From a checkpoint of a small transformer trained on Wikipedia.
Architecture: RMSNorm before each block, rotary positions, no biases in attention or MLP, untied embeddings, normalized queries and keys.
Training: a variant of SOAP for these matrices, 4972 steps.
Each number is 128 + 32 x the weight over its row's rms, rounded and kept within 0 to 255. Layers, rows and columns count from 0. Numbers have three digits each. The size before them is the row's rms in percent of the matrix's.

# gate: layer 10 MLP gate, 768x192, rms 0.167, rows 319-385, columns 128-191
# up: layer 10 MLP up, 768x192, rms 0.172, rows 319-385, columns 128-191
# down: layer 10 MLP down (transposed), 768x192, rms 0.151, rows 319-384, columns 128-191
gate319 090:166079161106107157119145156136171179066215167144097073155132119123091086115164112138133126133138152116164125137094108179152107128135167100166119069132129096224106151111150102092170099149122111
up319 091:142115170115114167111088160108091131136117163080204130112160112133184050153078117052125119117142198147122106081166087162108120115093133139187088130143169160150178143158112168167103117112098160
down319 095:152056156110127202133127100136101057145136157133172184156158164125157147144019068123104077067132133137105106116135125144154106082123180104177173137116168145118188035099147122147054117120133093
gate320 099:156121114093169208113160092125163175152143023175094113127106116115074097124107077109092068142088109103182137092096113127158090082148038147149169155122108105070114113100129110165024114132154128
up320 096:112111127135091064135145107161185139154069155219105162083148138121117167079108095129101069155094160082108099157104165219135114130154186076131151094157138151110095087114126178216130154117080105
down320 098:143118153119205127105168129181133087129084115076090171104130134201128175126174174147188100159107181132102125207123149130086141160144102164157165123173142129140110115125149088142156168118072137
gate321 102:079184159132113166143133126113135160135147174173164128149106114087082100126199186102143119113136146141132084179131123138114154152109137139148119156150104118118122126127123148066118148199084133
up321 097:117149138098127190153084071141095087091163153089119131104159144073112125091094177050129164086136118132171122129126099143126136142130119059114121192104166131132132072151111195118157086158110138
down321 098:151116140121095111092105066099163178096122169135103119174108106089122126119126150107090194195125140115109090163111134127160118136075115068121102130148144110053145174130125100051148087111169126
gate322 104:135165107096155102114100159134128176112148175143156142147133063155129090112105086124112104109142083070139105175069187167123100130094071131105148201077163128134132160135077114131031145165138077
up322 099:134112114118081089170126132174088117110218168123140128124080166115101129152136095118133115176183165124140149096082154144138054141140146190162107158115125111109133102065143149106197140081102143
down322 099:130123134092124145126152042105176156075120171099139126101121129132114129088101159106092150132141083196153098131109118202141150106187156125169124113172067082122140109138110143087132116129100136
gate323 088:155148183134124123100114160165151123104121138104131135119121158068175192128140153063191110101112111094131129153112095124176132143129132114097100123091079126141176155081135177142200113092096159
up323 100:153128173110155133110119132133146131093128134148077119099103097096176164077157211169132187155118131130131155131102150169143144127149129086123161068154099112131129155070078095116190089139120145
down323 100:136130134092160095133122109083117180112137140130138055145130133178175088077203184166129136156078135131123113127180159126060103046166120126133102117155118154129133167109158107090179115164126131
gate324 100:126135095079152111113098103073086167096115137104149107131124126163107100165073157128178142121162113167163152149078162141131179176131090101115105112141102090176132119076115122132085182171110110
up324 102:113123161136192083120158111119150144065120175160148125136125174148122081105103054122149093145103100132140098118130060141118169124104110077160129164179119120107124133097101165123113081202110144
down324 101:096158117121105130134155139114103112129116117126139121045149153111134093119170144132079130163085139128088159081158156111082174133087081116088121084185169131097049136158093093172131115107145139
gate325 097:107110134186111184205114169076118127126094143097110090135147129121143144098141120073126147132155147082065128123120107176085147086110117143080164060116137164108059150118156108139185068085178133
up325 098:146159108156125105125074106137097143187107103141137112115108117093120161090147136131167108160122138131064176181159165083091195068097108103084105097168132128133116112168127085099137139119123143
down325 100:132165194082109111082131134119162165124208071136097189131093139142144145160108137084133111106141101176168039136090147100148111204101165139168105137152099111145155098084122158110115175115109127
gate326 100:126159077126102149212143092113143120137115119187098133104117140077071093133092072081070157147075122083134149125089104123148179140179200114061107103114130029129098175093138090115118127070106170
up326 099:170128125153120116116137123109096085111064137153115118091125098125116100130155166129149081147182084162136136134139137132049113204146108136097144113127089150128124164157108174156096113095053087
down326 102:168103132161128104148109188086103133098124068137153130100177161133086154174145145100092131110087042159124132121161108114171150160101152119124143139093099136182047181103150144098054099126121138
gate327 099:129122143153206110116131130133096112068176143114152151118183146134164144133159144120143136091171117120129143157161163130124120148172124134121099118195115045176163151140082106099139133142120126
up327 100:080154116076121096100114121089130172164148101134146146181187173102052094170181152207143095179111171191157080114145094092174133150144143090099109113111156148131134142158120117158211158121116069
down327 098:135094117121094126075143108171166112127168156080129158177179169148126113157163113179147085222164088128105114115060113104169110084149128106141159170126095132100061146147168144087142063109121113
gate328 096:082186145106168156107120105172100078138121134169135133117169096184168034092185157047076131074099159197130083149133119096092153143083107113118113073138152101107133136118125135152117105074140179
up328 102:133109094137110125125104100093110038194132095128153156165131152130152143105072107159140087089137187144157141182155102111086091108135092163187080151183099079143147128101187144177124124114090106
down328 101:135111152174080115190122087103102064171199162082154131130145108142177116171111075106101188136103117130150135132135156162143123046137121159074099093136107058122171121191119113154104109143079164
gate329 094:128126165165236106070129095095091137094160102103106139156142097143131121139129138116083115097126078133144162114131130099151131156082122134116131125102074161119130140095116139132140126108118090
up329 101:112116107090179131108103161146163163150124131061131099138079123151111149119085153110100104118116155173125187091074090098125088072114156156124104127182092167143085141149095125132112093041140088
down329 100:087165126133198091098124123075159166146153094141112144168183117167164157168076152176065118125124194079100221138132176082183126089103193145143079135134118151103146123101147175088135174080117108
gate330 103:053134165124121133129171132135143153144120136090082082085133145178153190095067081162141185139141093143133153095125099133111182127134146125153117073112177152113116170132179171070133118120111182
up330 110:115162156109138097116176119210094121144119208124124058115134086198159130181149157140069150159125109143128140100113142159104115160121072187103142172173153162119059168153125089161149120189107099
down330 107:096156111091088105157063128158103164114164145082116103163149143117100104138140160135145107105089138119145160142183135164152090141069126085163162126132085154149096136157092102188068166123117109
gate331 099:155147190080131127108157120105120172146134162138148147106108095134131097096126156088101165147077101159083128110120135124151131181123082091146168053135169121168155109118151123116172100159073162
up331 103:112090129084130132131181128066152149159163157119120102173166128149146081151195137165128164118092140084116127077100096146140194161136087069129152151127110090154092109135158193111178071132134094
down331 101:120189110133127112134166162100198133095155137109123138123189135142142056167124159194151120129102153141128115103118069124148163095108132161131098125104127162123006097125126158133171124134134124
gate332 107:116087109112062115123114090088050143124083086139146134079146205179118079116111133175133208126135116067132107125107162093154180117123084132122148162074163128097179184121138161116127121138134120
up332 112:109120156117119154114074172101158178122096115174182131134089143160142096153123117153087222128121127095158156131114108108142118090161178072158138128088151166142049146140121177124100165153102158
down332 114:113115090161128099106101148122147162112073153147089132110151111161118199178166097113171195193170101138154129133155143119155078155125173101174072195104090155191136111159053157142104099097124173
gate333 104:085160119126136154197065087150180154113138124131161121139143165097107153116089104090101138133095118157125132086110090104091166098175077126044144157125134116092122130134135140120172135089160118
up333 104:171101182127144062143110084123120125158176041100110151124149079168117096122173166170106087135149184185135100065140126130173195120161159135152163160113156110093092180116131101090102171136111157
down333 096:127106149174160079100136152148096170142156179185101168127174128124108140173159119099163110107159131107106124187147113128131160112131137135171123127131171156145075128119150076107193079148130134
gate334 098:124150084187169092121165126094127127143153048163159135114146109152120099190196143132080068115129144107120072103158077116118102134116194139183154128143150124120080138106148125088169127133120204
up334 097:049117121143125149168113114087105135135131151146119180175156082078137154159164081130134171160154137077105120168124133130121076116074147113114112141129169102139099099105101141218161133081125158
down334 096:165093138152120123137131195094119164162206148092147176153072075129107150132163080159098143139143069184121149091091145115092141120139122109203174163064184138158103123136096074173149142135085152
gate335 105:144138168135092173155149073122141094232192120108116106122163133148145115088160141166143081092184160152111110102096139089043095130077121089164110168139134117124136213129170161157153125168125124
up335 098:106118161146182174137086129146065103073103100100159164108161138117148162138157178163162117117128114117111123097132160131137120100177097132154132149100131119126111075108094070138094087119117111
down335 097:124081155068111109159143126132125119150121135073168107145088154071133121167143109082146140137121110121081100118171106137121148060139109130146121144128143093151147102141138160145126124123105142
gate336 104:152141157175136141105129101117132153065159121092197146123169158086069140164094087129148106174147173065123108195172130126124189122132104090119187074107138102177108142107136131102140117109115173
up336 104:122167141160131117121101130099124141130139162080085106106131133119117165144152160089166084087112124065099121104165098169140148096162174103117084060085125120109193124116067124138138117120092141
down336 103:134155193172155113107060122116107117121130107137160099157122130132190157081140082130092101117107110137158089124152138100132077122126100111139174112091164133185154147131111085134142136133083125
gate337 100:130123118154126082129146118127108130117157103109125032136075097075150095128131126163109128194103069132116109182121093138096123080192111093111112067159099129122119145109135110140134136124184156
up337 089:119148104151138113115151147089126142129142098111126089078045127111078128056093169144155183110116135153135111105114156136109085099166163152097114116077108173116109141084132168131161118088107169
down337 100:146100206095132109133084098095124132096150212148174169154155174109112124162129078158131106142078080130116114100108097121104172179126044147123150167154148108097186114161134110139163089138151079
gate338 099:165134147137086143129196140132101084080104182175095121195138105164122183119136154181143133102115185115150056181145110102134124171130131161134112127148112067142181136168067127096116124150102107
up338 108:114111091072169147174163129046138124194125133111158088090130166058121140143104123151112121182097115140109111160132117160103129156160106125108126176152140202137088122110102103131108114116154121
down338 106:103156171164105154151142172154082091159099154089132123123162112108162090134118146206104172172104143142147082102143116114121112148142104159129129143162109124131135159155102124102162106126117091
gate339 089:130158123153126101184124098093139117126135132174159133146153178116165113122127160096123104128100140155158194083128132136107159116186087136117166199096117040142097156120159151115105164192127130
up339 094:082171104103174138139135170189126081155156085116152114095123165143144197142147083156145108121142131164103128159102148129152171118113090110110097088106161177159120154103029146125154116097165141
down339 093:120082116135165140113098143158069076166144099098139134101125130140099143138121080100146135108147109120121145178102119145157115116109167122091139116170128168137118093146098064122106164053157118
gate340 097:108113113132148184094108116148134118170147102134140154144144119185096245158114095154119203109118161120146131154195073135065120118154092184117163154114137163070112127079119166109141128086141072
up340 101:124145064128116097127112162082110187143173165159170134095100104061124127111141071123082119147148197124193136163157077113144064158119190133176110177085156112087154149095138159089111073141093116
down340 108:105126081101136153126155139104147237105141153188125173108122116111065133153118153169129084172099130105159160132117064158114106093156145114120175187166144142078116098081148153132114158091093154
gate341 104:194150203129085126103142118144139124135163150157063106108138140119183102131126124159147136130101123133086104122120148123112135178166148081133168123110163111151154110194160157154190150120121131
up341 111:147148127081144137105156104166045072138186122167130113091132053126145194116109083126089123119096162049163087114145127112156102103117132154170104162067111161117111198108124141178147148095143123
down341 113:127077091148093084146171137061084125145142127126129103064147109139127168135124129137156125087185128117172181061150044180138126104109153154114145186126155154122128163107084123113170101139188136
gate342 102:137081102085128073137149134114111163122122164140095113104112153178107121199073198204145156126024069109120099129099176122147120151108220140206122096101120131114162151109205131154112104124100077
up342 099:118169176100081128061141147076125042137160136114090080087104093124176191123124114117135112128080107091094125114136107069160167104108131209102160140136095136132111151137090142137088110130157143
down342 098:158057154135137109095171186119130167138146164158143144118150118164168162113083151137089139110163116128184142135131117158162106190137157129184151085105157128152141073154204093128136097115148118
gate343 114:109127124118133143140084126083171110129124079121103084108125082148105124138140195134124102094159112124089122118108119094148115105112139152066143112070096079088107146038118143144069085101132163
up343 117:145094096163149128174131173135158084154069146100067081145127120120057095098140193130126098076075187133124144127123091158128139146135138176123112071118164083147050148074080153185098111110142141
down343 117:080102076110103141103093152123119130120089119141088120118151154194050068099128197092103101093153157113121148116130085082143128040078139158109123027139121140092101159101083104095145094085127103
gate344 092:108146134167088127138173148117092098109127113054096133108136131104155140110146173151183104128183112100160099092086158131137124210090113157133149074072114120105122042098105107107128147058121099
up344 090:095141154166115091115147147121138184145231114128191149098161096133141072112116125129132082170151158197120157135083131110124118148135105171080091128125118125164089120160111121133216133090111134
down344 090:095174163098134117132061158143159139162184121063100106145130178132170115143125139114144133133134103128150116116151139086126170098183172164150133146097112103170145137120179143059110140060096142
gate345 105:191187122059119148145136102037132126082112059093098113173144083095122177111156130155167076116133166171090091103134121075123112122095165115091159158127140066106166154139149114166124136102140173
up345 108:082146118010079139119124149110100148138155151120140122099173116186091120115118177098161121069132155169123124213089160163162089142175102124108049104092127104115062072107202140172156166188132110
down345 109:083108125125159130156100162125087158147145189115089154157126081176126123125178152128132078134093103103162134129135170136191107136116092170158143128151115109092098100124114088168092107142143108
gate346 097:160151156113143171123097089070079154147105101117154134116143129144183108084140174171110142139193119098177143147102104120069133134120089096113076104082129116114106169094126133157096096139157072
up346 104:135160107158140122127109146074145116146138196135089133141107076171100092098158156191129183102190119043120062114152162080081168151145171147095110162123145129081123143122142105127130142111137185
down346 106:067113116165100108166165126129090106098133113142081148098092060184124133159168088130112123142135097185135118106100129105156201141089146224126180129121192093147103119116131140115161154127126066
gate347 102:127069141088111081118192107135175151105125122102102199115140126134165134164064188129109122086193093113125145200090148152150124112122096153153105158074117120146124173157142135187098102123143150
up347 094:121087139115124101137129132143214040118129147156165113143180150132158156107164159064050142170116137153174151105158083135149101108143099157128081131126140062159124089104095098105122142149129112
down347 093:169127160093133071084173109127160075050093110158129110183103161113123125145135133175150133097135156156168149087137115138134084128123114200141122136127129149112068153171141068098175154111173162
gate348 096:194128176078128166112181178084198180171186157110122138102146084094140089123147106169193159119107109141167117112164121145129153069140125119142129122103131065161094157057147137130133140145056132
up348 102:095087109195114120159148080139078053147131094127094122146062142117163153127103099080079106105130137104106133138130113133111092121090202121148149145112104197117202108148137147164104161116190107
down348 096:141094101118130140084124056160132068131110104181097139119094132102112140112105121097131182119096160160157178110158136118186100180164182121152163122190093103108148102111115076095123156113148136
gate349 111:112154143116140089159139140090119157142189105124156118091096123132100152151164124149128140106049155134144070120197161153120115072099181091098198070100126105161101073128136130116129093128126052
up349 111:125181106132157120170169113136108151092194186091094144122138111121080148160153129110128124176111148120097209132122086182105156131112126084182073172096157130080096163139183141112144184108146154
down349 110:143158125103102097150089128136142160104145101135094124130124116102151154100088094153088175157046142155137126116178120135092109121067153208165107086179140110106177100150123114167123104140105077
gate350 092:107072125115146196139100133135086117143133152131145113112096138122136168156082112139162120073138142156129123070223200121108085109146180099123157132201129150096163185158137112176081155138113071
up350 087:154103081115097139141171105091140188095092187103097131116139104125156132104140203095132152084068153089202106136156125101107165172146087097095123148116177190110112137136131105091154117175169134
down350 085:110089149157147142154125093152092059183144128106166139139097159122122115187110108139182103159165121140064108115212141200189120077112163117196124155162083093094132130155110120142131153124111159
gate351 097:173084127137138195113116125127173085133100073060088147117154147097125143112075162132196176124119143069105109118104105097123140103093114094146092121155093127170164129135105171135153112128107104
up351 105:101110167095132129161137113124139175163156093167175100178084132124137147118060119082088124097158096112201118121152210172154186145180108098142168107154134141164111115104125081159181114082117133
down351 104:099122151091174093185113167143144108166147073167147141154100126092111099134086118124070095139179095156139122134140182109127121144124142091122214127117123114145087088063088085119132073145112108
gate352 103:167189093113130087163045136155118150062144134074176106095124127135138148108104101119142130087107094135084162126088107177157160120111101150107107156069028147115083142096145134135141180122119120
up352 099:184141103165085111107133117107127125152188193116102146196125136162120147170160120137120137126093144075147108143060130172146105084103158114175104180133125101098151128106104135119181068120099118
down352 105:122117109096161157104160108144104091146132116094087047135183161116134151154092091183088148091108115091136232119173116125137125165113137127083090173142055156102095107101142159138146124138192098
gate353 105:180179124097069075098117164082114039081152053139119182132135168110154126170113137112185140089144134160094129133142141112091082118182165127091126124087080138116134129156136104127112145136144194
up353 102:154126097113166173120138179145140137131069034149121129140170134172080140164143129076117239192123130170147148089163153124139106127145142081143154145140110090099123086140145091121098147085091149
down353 097:124165149146145144171079125148155151124145177144058147083158143115159140100129139107133112148127104142179125128117126095151134114129103116057055116176131092093148132074149099098141131155070096
gate354 103:087130112133101210118090149124130109139165111140116114143154122109165144126185094077141076175138140116170118143148166095122217104095088164192131123094187151135109149133126119106119163154135126
up354 106:154087181122158144111149185092120158163143149126124137166132165148126152101103054104131128160109061160154158150173135130115123115080102102123156163103183167054100128145050143139057147142147110
down354 097:052062086137165139177159131115120108117090152191149166148134058122121146100146151103191055135141138146130100177107103107154176141110104122094136139096134083164115125091087089106121138112089115
gate355 104:079133157056126147111116143157101088135106149085159142158129153143068119123117129154153149160114111115145140154103134085121157171084143124103160115126173123145105104114161124089099138099093159
up355 107:089054180098088112110079133152146119109094181155194112167145127081129095127140129116115069197058185153135149103160166139066110126151157105169109129204131113151112136132117145105127129135130092
down355 106:100121108082092064085123098104148150099139154068146053161164156101131163129170102140083147097148143167078099111098155157100135089113132110137142122100135119155077115122154124114118117125201161
gate356 110:094203086185146115120130147090120111122108130149193155135144203170141114178110112145127086108091149085093099149093130048104133141113100101142100117178074101174163224125127098099130090155128073
up356 107:106118071159130132103145108079141077135142105166120120139124197164098075159135073120126166113118182123132144098104212114141133148144142151140119090057201053134154153156119110192143085110100130
down356 101:152164072100090100185107140110107111117112143151126179128122141110075097148117048158139141137075091110166083140133132098128064118144140098115135117146140140162138156072175113120097081146147110
gate357 107:101083103150137086097130119064136121148108142124168185096152101187121114171159159116091159173172160148113095125147080135118119137147163112123130134146104174157103143158136186093148114114110116
up357 109:175052118108158152092166126122116126119154140121132172125123097120146110132063194186086110132081191107086099137133166150116158129162158072116149175135085114130106109140175056165164113051088123
down357 110:080075106153152141080152109087172119122094155089174106162094111173159073132121194113133126126159160171106154141099148211134127163169130138129107118116099129158160118099133155109187119137148120
gate358 103:130143093112125143150136212116114094090140147069140131160062145088128156127144128203110124159159176163140113113143132151140129108071153140177112113105204085146140155127073132161090113123106128
up358 100:143086165114139169109165092153109144083131114157106151166099127156152193092094134207130182134106155127117074120066164129152105109121094114074122127103113159062106176120121111119123132140097147
down358 099:101205100139181112154087036126159168093180137087099081103058166140150103114141124095134205088085124077123100165136130064132159116102146128146110092125164133123167111156112128115146122111138117
gate359 094:080100126163140120111118093145146076141181119157135135145119163138171146104121118179063110138091123121104126120095124131153128220128126075161182084143098061132137120107152111110196079168113114
up359 094:170135184154079153107116133122137128102138134200162099210125156106136109107185143140112161128154127146094108109082100204136103183119122063131187108105090059129134097179184178147168135143157146
down359 096:123175174101067108049126185128112174070122160166101169135155160166108102129192192115112089133142163095117127118089092107122099187118146128029104132105130139162108121121103136104161076113125119
gate360 105:187128191120155152115106151133122135155107135191129089123124131157101172181130151173143140126167059164164115167189117152121162104116140166114153094089122146127089163117169138139073179137150150
up360 104:094072151113082130114148155115188091156164104108055094167108145104133153087089086072108116144080165165123100132120110148154144100145099060162079132136173120054132128137157117143050073093096174
down360 104:155150127121128103197106103175097114152154117069130105096102149142109123146090074070084144115118088096147139135135172104144153178078135104103129134141157042084112117073160147212104184173080158
gate361 103:110142107071147111140162153121152133180164127088128162119158088166075163111125141172125174120111127134145167087103062159125116102145161138113120054118102152043143163111125100077119105063110122
up361 106:146116095118129146128147125104104142090122194114131118126112108069093094145132131136085122111164122205123116141112134142196192126213121051119145174115095083145154089118123097101127115140160141
down361 103:173144126224105151144150132039055098133134146153093056112152120135122154172123172177105143117082067105133108101095129114128162124164074129075191123142167083108175105101117101088134116116115142
gate362 104:053172082117089157100108130158090117125139129121097147102146155155098112122147116155140124080121103095103161073149110152132097184101108199080098099110125156144100114196100150130121059210155144
up362 100:183121166135110145118108156117104220108125097125179074130122068124127105140062108149123108160159170057135080122137123127190097092150172153166118099087141070188174096128161107140220098135128167
down362 099:119107134088100136130079077170150152128123121126167149155138112149094133161101066116119125170121115093184176152136135140167159201094138103128110125112185166159094148133070157070136096069141133
gate363 093:092154145131147098129109095124152144147105085072129151115096119089068108089148136175155097143126120063168111156075124136141090169147119161108153128128104136133136093170100135099111132126146118
up363 093:162167160161093098093168116177102137100118140085148157137118146159148124121151082067161118085171138198182167087131168087112147106165102099123119114106164095113146135194188133149148163186141125
down363 092:092187087160100156122190157129117113061153145130093123111150154130124106113093061055105139057135182112129092070125122108132169131188127124089163138163106124153124125102162084122131138139136137
gate364 100:171163154138123118178117132127145163163148141122144161205144111108115114165134083118135134116170156104147090113074142194151093102148155165100086186145138129133161124138174194137120151152104153
up364 097:141052123101081137161143105136163180125194116119167100131096111070226100079173146121171146176155134116097116101156159109119123135125123145143162092051182082157145116165139174142156097077135097
down364 099:158160119168113181071190121080036173097137078111134088100143063138162090173155159135134101167130140078081216097115080149137167109179133168155126164156168126117134154177154127149090095124162158
gate365 089:116133069146189152146113170153125093071099122120146134165214105101141168165093113156134062137139149154075204100160130141172121081154111110109153106207143062111154140136158123113081104143111167
up365 085:159150187112160104131098132120147151118120150119154112134127159062162146148133064150093124113127120070134133194076111085150141119099088128142116114114130189080084157181121125065090138142059164
down365 088:095080104113092122072142102176072131087132086122146166135166113197123149121134138111181096102188166135087123099123159133141094147139124162179101115128127152140125094125135202148186163125172152
gate366 101:074123110157172108128167151146109118105151125109131116108177110171127138187121131192066155171086086116162125161092083092110101132162121136113101127158131138137134167191087129131108134135133109
up366 107:129145157118181137060165175158108066119102119106124138114158138105105148121115111156074137145130105177109099127125176133194108108113133144167135136162068113225134167180102173113209169160128164
down366 097:077149138156102148135156094131112136113084104173143158082094152110111100097146081151203136176039141159143102122095144200116113162134089146114139106084090114170123131149101156147144152100150132
gate367 095:121170112140101116100095159089111132097152145105188102133087118183142146134149106172106122125130098164126125157071132134153069108131163077045162099126100129133130152123076225168132136066080066
up367 091:136152063216095170128117163155185160120046151113107141162089133113104108153121069099176136162127087074135137115133093134078140099195115139075128140121112182139121121148135127108079161090144138
down367 095:103148133114142089124129131109114110184137089132147170143086140134146156097154101165070111104152118153145074160116110165188094104055131111115135143165102127191159146117097165151120131045127095
gate368 095:134169117191121150144160107107097123097147077156118085121194150079102041059075134085150110152119090105139152143205086125124117154121159153111108112117130182095124132186129071065136090136106081
up368 098:056145091086093142030132168140195165072117123123138125105173141186145183147163119109065151098150186168116103134104115117134115154144136164136125158099152171089128198127079181070099150189099109
down368 100:102127093131100145117196113097155197118153158154119112149132165097077169118133128159107156113145135077112084148137045102095139113177181126162125129127127087105070158078068111052152105136138124
gate369 109:129133087052130098080103109139174124107077132103125080163112122064173153187121111079167122077069141121131118119119121066113098156161173121115084109103177134176098118155075133098109132115071116
up369 104:170116126095099126145062131099167120153140085134140122071113135062085090046109166128108133123149111127101079179131156170121111064110111151178134121153137105097184194103096089107084099092139126
down369 100:107093119081100118122122128084116122123162126159171092042145111131145143136148144174126133139119146155093138171089150137150114122171133063063159163176100104133139127111159094159169084153124145
gate370 107:043165173117094105122075130085165104137115074140179173129153136153144106071122117155114151126206118099112106119172067119122142121131167131108160088127156177141153170155086133083130198166088103
up370 102:109180088176098106172082108122147138105132157139147105069199117131103174131122112135163094134123115170131122140127124154157114155071116129127099144138088081122082173130132124073162117151137123
down370 102:123098134154123140174155148142151206117221199049132159124137144154133094173077108148166121160099179111125143166145158124121049132157147135138058115112132115068142094109089162150070150150100106
gate371 106:132072125176178124132108114134188125133161150157115137140104079102139155181120105160129104174106076179109141118164156133124107139083115227123158198109094104165156164144130160112192139100137141
up371 100:105156122150150138055116132128128077158132114171132136143106103137074073171121179148091107096137140113164103119092132149134137079154102101119160149129095157102157188163148075045158197207116148
down371 098:133125139116096077091126111118182121132151162159156159087105150067130094148132132135108098120112125109065129035080102145197132131103095169135083148131097136094200150185137109090084140161132110
gate372 105:154101169142115181138100128140122150056138127100134056165146079178141154149144123126091091166099103169111089166169131134098105084111084102109160127083076119040084174091148149061108141134120103
up372 106:152154076099145157193093110143121133092147158061120099183081173169112099155133138115113114133149135203165179155118157211139163117086151138125184069096105123120171106135147128149135158149172121
down372 108:144179213098194149145143141061169064113255124105115137142125120122122149138099132129092143166140164084115127209149132137148118150148132117196166151137087170112124165120144157138099095134083120
gate373 096:165198155123133114131136124101131135186158097100159121090135129154148141143136078123132137179141113164064161108094163115058151135164128119172083131137123124133138129120135137093109116127202148
up373 104:124180165138112126103142100157201097101112061098156137152120100150126130109126138129096180099111157055124125084191161131103176148107150114053105160141092103134134129172127109095163046149124087
down373 101:183182152076164096179114064102119151123102136115111183073059142155147066097126112080072178144114137166207180110157135109124158161158166110119132121134073149103148151116079163132149097100140078
gate374 106:062123102185114145103155101108157079140138199131133123164161096117120102152109146085121124149186070123152073177093072120141081115168111153143111158142163074155160159113129128096146112084120120
up374 102:147135169149135102095093148142174158151122171146092159160097110138160045108129129146173102106110111107122093136111103160178127043109115180121138139128142102121140181067182140117134085094138115
down374 101:175108132092059122132098128159143119131131153113118151117155078169154116132190061127179092121104098134152112103127107115101156138161106108105193156112176140175117134083108140091158184119146162
gate375 095:141107192140106172135148119122169135131135178111149168122163101128137195099123115023179162109107094192084095128128160144089110122148209120144110138098121140113139094123089197138079149122152163
up375 097:146099127174062128152133106146160091070142155116152120181168132143148104125162148054119131141133106114190123172142159125126108178204124100108118089086084141078155084105100080144158123129170120
down375 097:053114136132135144146173133149139092140138109154144199103123145125057118110076133099131179193106119180137120120181156178083098173080099158126137184164131114084162097186095167139068141124159158
gate376 089:107177195134169129091177188137158119157136184117132110155138135133127147085132072165191080143143139132101134151137141198169100128168136141099154137151148122182110130127134142136115076224181105
up376 093:141117070097153168146147106160131081200153166125129126131161113157139171174153129114192125153125160172093159165147130082104168163174112164119140101174112126129179099129131135149103150149176192
down376 096:133152096161116147099146018111115095131134113139139146128183145166169113113138113099118131123077159142113150158108128132103133100068118120158141090137152094132066096148138103133068170138151136
gate377 093:092150156067106113145137107118071168123059131074141110085152084188126107153131076183118127117106094158167150124121140177109090122196124151121143127113089118098122082205172162125081084088102140
up377 086:152125160090132167118117112195136062090132152114141143145109122062033130140089086087067082136163115183112153079127142130121140157124165137126096147154107141167177107135130087127114129142090198
down377 090:117191122152090072168153086077119161160120155080162085124120098121169093111150129169088147082115126129120114138086129109126081173086155189106124169150079181111126093116094168099180123139130119
gate378 104:160137170151067147142202107097123149121135118157120176074080125152171126163204169122147117141080123136106114179154143055168184145140146118126134162097064138144163148134146149148095122068095111
up378 108:143149102163164203159093035159160099109079072110099157093146165155147127075105098156143142149133127137103124099114117114152080106119095112115177155163156147099128129102130139077130174130092110
down378 108:187124109150124174081162145150114106118144087082116119153166113122089061124117084109151192116137109109167131101172117101141125092149133118111109075157149111156152230100127144133133145094164192
gate379 100:125138126167137129078089113108110154160084163098129110120135101128137153134083096174124124132128096078193070117172122152129120153094127114055128137107176130091146150161124066126180146159171117
up379 091:073149114093122081157129157133083058173203164125125065071140139126129117093170125095150110191128121135103141138157096160140130144097116156156122147103174119147110134098189155132064110127144170
down379 093:171078132151130168107111130121109168107082161100117196181105159159104152152125119132112142129141147156116074177128136155132181109143164119116127155161102115097162068198122112151189094131079188
gate380 102:058121145133165200084126118126130133098113137148080200132076068130163107135107204149155067114159166151133116120147186063145140171110103077148205157115174046125111169129131105093118137114129146
up380 092:106127178087165177167116126130097095073141068131073116075132076119128112132154101173080081171108132078115142119124107100111163115102062170172150142107147144128083175050157107160086123067103055
down380 095:097126131131099097132100119103117165138128123096147173100129128173172106178134143153159173088165134154132097114095162170163188180144175088130079193039123075154156082181116115132149166126096167
gate381 105:138165114124145057097183137160099100082110202133081139161146097153104206132134096094118128164099083132151077147180146124096182147171150094181184131109103140151077159137200144153114125151141139
up381 101:122046117174161109122118121092116135104215138110138188080104098088124137108132104084120095095087138115165135196126123166130089085122114103103193170151121118150133145135107101162103094158118118
down381 105:107103102144163140112137138112106164121166052193094125079140101206123094104029099126139075126134143122185108116101111137185186126126175074056172109184079141177163153100093123164172139169103122
gate382 097:132125127045080151127113139149082145087122136168088109112145144100155160118146134114071204117156123116152104155162124191082135164138170093175127153095077104140193155120170114072141121134168135
up382 089:077070141204146107132138132139143148117084042124159114186175082155091083034163139103202048187106145166115126130184239076118070088165147171085138096125130086163108188144129152172112120122098125
down382 088:226151181162129115181181146034151118160183110111109171145142144125158160192109148139126149140143101124157155120148081110149132129126127094123137110162145140193155162120147138103141139089113112
gate383 101:142128123107191130139110171162098130115155143138100090132165146168111121192136107158127135105143143179078149128084160120165103164126114123053106188138165123162126147085136086090098085123145186
up383 093:127073174149153130116124093064127131134103130173175088178103109174172175140090133134126119083057138047133142093132149114117100137144136131090088115140136112079147172113130106137127099124092140
down383 094:093144097087112114089159150096145114102085058173142117129113110147144148125175156100096141159171111072101085095117116122195070096115162149083103115126113132136051064078120079132090144116073139
gate384 108:124090148134141186181125152109114070142083180140149129122123154118189108090190178045127165146162088138081174142110098119111133132153127121125161097187147136100122116116121091158107070142144198
up384 109:161154152119079133095087102135165153128113140128147106069124113085090097112148117115131108168123177093083160146041112161060148152150147151135082180103110168134135139087134168140169102084139118
down384 106:211044163139115147093105137110131164157190149114144138095157156114110107137114102095145102174121165135134158104184157084078076142103145069156144064121128216164085162116143119098154100107116107
gate385 093:129183135129123118134168111110115121126111137140126163131099093165114141148080090133138089138132076175094163082065155134108176096150183100108100155095144150122085156138136224119114101127072131
up385 094:128158097087135058080117143082143147096116131161138122172101156108135173096130122172113104094094097169134065081168081099111166103112088137171185138167121106122120149120130148133100121125153132